Part of a small language model's weights: 14 layers, LayerNorm before each block.
Each number is 128 + 32 x the weight over its row's rms, rounded and kept within 0 to 255. Layers, rows and columns count from 0. Numbers have three digits each. The size before them is the row's rms in percent of the matrix's.

# layer 3 MLP down (transposed), 704x256, rms 0.111, rows 219-226, columns 0-127
103:077147115062146100187179098120084106089113133112112112121182130094157121179089162134156102135117137173089060103131092133154208133132132101081096138116213115179147185136197134124174099215141149124142155125132099179095057120092088106143169159157120159160097122130152088128159124132154224084125134148203096134133151169151160120157103106092120122124100119118101151139133131200102173132155
100:072151144169125107139131148107097133156133126157077145149136159163173168099156143062165166156139143121148065115067110139132149167158130131180139039128135136189122170116177101148164116151094151148085046046112115097105110152145091122144093110085131161122174169086153154158132102080137179111131144127131146155138115097144146149126105055137131113182105103155109085045157115108199130118101
098:171113099130138125130134125148064065116158069165121118135162147158160229117149161145162125152106090133152133103120124160127179170159101096123094127142148096127176128158187087092126012055125118124152068110163089187102107086138115092122109091112140088163103113108093141129099130119126143108077106115146189137152133135113137122144102105121169110133135136175123153169163100118136114125175
102:129149131207120133116173172177093134112070154158113142157147142150170130125076106173109106206146086096104127136048107113177080112077122134172148137077108108123085148131152120061147119138175151078140116113145130187124175144120191131087167125123105122085118131122118139081094136134153111175172145116133145118128192166065068105100096108129167130152116114166102170107138143118095097158079
102:094156129129118098089096095105121084110128127092112174111124143179096104071148128131190171153133082152145212125125127090168124105106130090131192137089140145108089106085145089056150151128107109092136117149070134144111103077103069117123078123097097141054118064118097144124118200058167112151160135096148107148115106117140081095113123138149140137155080095133109119156108141163104099141174
109:146084127132169116109083122073172122147056189128032162106127129116093097106109104054139113105129151153143102130136083098152219133115135119126110099154120112161135178084113120142125146125172141054112127129100131126129076187066124125155114150124128188105116143105086175180126146129099149147136124085120136195145162110118096138111110119137134136182176136140143118134145133164167136076108
102:132135175111121107191078158058098134147197144112121094094138090089099125154138117163115134176185091181151109135126186140132139149119067186127129173054135138164122095159067072108158128120166086141109073123188126131150123124146145096116140119148130107113189111108154128127141141128106144087100132111140115143075128143152041122128134148102118182077137108135093157152179170146116116157185
097:142108081175152071121150180107136146145144100131124117095123175120173164182083154133132152103157122128175167130115159108071099114102109140218096134089131147171127147193167111097039091132107153176032066117094161075149144154147167161141161090147178173121145086153115141093134093100093164112118109148147109168163159177156083100139140109113093130130115127073111196080070127127143130120103
# layer 3 MLP gate, 704x256, rms 0.121, rows 220-226, columns 0-127
095:119090148140102107126143165075139111062177113099098147117079141149162120125145136125162089134091145102120092159093202128125119149100168164146112085054138127098107136210176157088146154178161157114180038133109122144116101106139172140085095100116130102073078140118199125108123143150181112108129137130141153084116139094221102148095117113117121137127134119102139149130114146104152109112177
108:098140112144092131119153131109103082137189152122119171141117123146147180121114116124163159148145119128130164135140145109115091124151117144126149220171070128154101110057122142133144113092080176130106166116166129095113107132126150146153154108144174125117105130134153083134121086132095142093189119146093100125121092163139167150097121087138124174108130121135096154112133128176145120103047
112:176168140172128110096153123132084102088161121139151146132058107127126151133120126129155158108113117106174087124087158096165093217119124139097114179135198114149082104137108131113066123088047091139142115102142165091137195084110121118165129152127085123160093222145147125112112158133136128150118117097100163117138111149120112156092145133156115177132147141128131158112101122186148129074089
098:140182134216196158203069120093099095120126175156055123092134104147189182131088125093113134142128102101127082096127156105171106141120099144076102162167169160100183142164169081098170052158183115132163110144184139171114099122080157146105102178087145151107128147136150083092201075112126142126098086175131123113102120137072158144016156140153156076169173109128137042153150136095131101166148
106:107128113137105117132128122137187118089183072085200119114129101168148140122139138112129079163097096155106124133054114154131125079086161168157169100113136069124159133177125139131162180104095161101198157121150126155141145188144143122094086159138121109130144108100125154143080127124096170160104156142125138064107131141078107136155161111147145119128130179102135150125121118168150133065141
098:070042135112124157088184123103166131157143056111178104162147109073129122158106143143087045173114154146154076189125088137142160154149148137095177155072118114142118159097141103084091100146111097167148210122135151116059139105105140096140149177106117137094097116167158113120109090158138211191157131091162089117109158143095131131089105084133118134071119175139100167180148154196162166103128
100:142159201104099074075187132076160159145110153122111113128120078134091108082122149077143108099079105142126093168096143090129132167071093161126157112066135156115121130140192147166085081131082093152102118130149084187088133168112117144122113116146118121116135121133138176155146162135118123107133151140112136136143140138124136143189160125062087110114089123155124149095123151126155096099114
# layer 3 MLP up, 704x256, rms 0.119, rows 220-226, columns 0-127
096:157120089135093133162107110116085127130078129102110138118118133171156066140096142112173146116127130127128114156176060171140125179201085113126148118120120133177146175090121075134147132165138121157142147075155144134109144174136103123167096076157117175106169100138054156149082121088114138151100166113168132061126102129128206170211100112090153049163150159142181140149120096134173170136137
099:110153051118156142151100157139052133091168134115119092097173108191098147131137174114133173102118155131112129112123151153109089191175133118062192183090165143106131107138137100082192102118146130075113124118066072082112139110115094125107136131159124111168077118144141160116085124115190139095069143075129163103179112125116090112203104136113146075172178112205113141156188135116131146081128
105:199117117133144093148067146121101096135108111096130115113125168152098145104203148096066117099184139150137077137133134142138139141108151117150158142182128145159132224115130129136104184102132093197183128104140085067166114144151085143232170142094105117143199123135107096144125079140130109176141154118103109120086070131162050110161142109115119150167164139106093164126148146203193158132187
101:103148101130173123124106089189180161125207087056131147127182143157099148123112152098042157141122103094110194127147080167151121101091141159123200078150153186171059134180107141142082137034125124091097143143089131102102141102186088145151134105136147142125096118151137197060101138071124121117142155105126091148157154125122167199204123164132132110147122120123137178130094136120072076115134
106:127136125155142117170086152162117133129175117178103183152114125198121131160113198125156121166189132154111129107065108126160159160132149095147154146124071080123128168111147192074081122188126122169105126054167143131055156144164070098130109150166170124116113150164084147159172135109110131088119116068155126147131148162129120102027069142047107107175114160175087143109085142114122127175092
100:111121161143143129127141158099088112071146148111122094113129098191162172121125105119145199149123079154147178099115167132189089132127078168031164136138148120197138087142112114140104089126146142123132091116126128154132146149130104123103103104145122133144146099126182090119097163198090118133182168137110156086114143187099178193107137153072100062131106132141121145084079129110140100159085
100:146109119161107151096121137079113103133107033112111149131115104072124127132103112160098132148094119162113183113174145116096151093147127124073112149127198144154162094146155159108123138079161130173120051102122132060168112111119145193142164147091156140107098150188131121117114128065081149104110113158139177152137130170107112144126112148127109129138186141092135135113206082156127114130116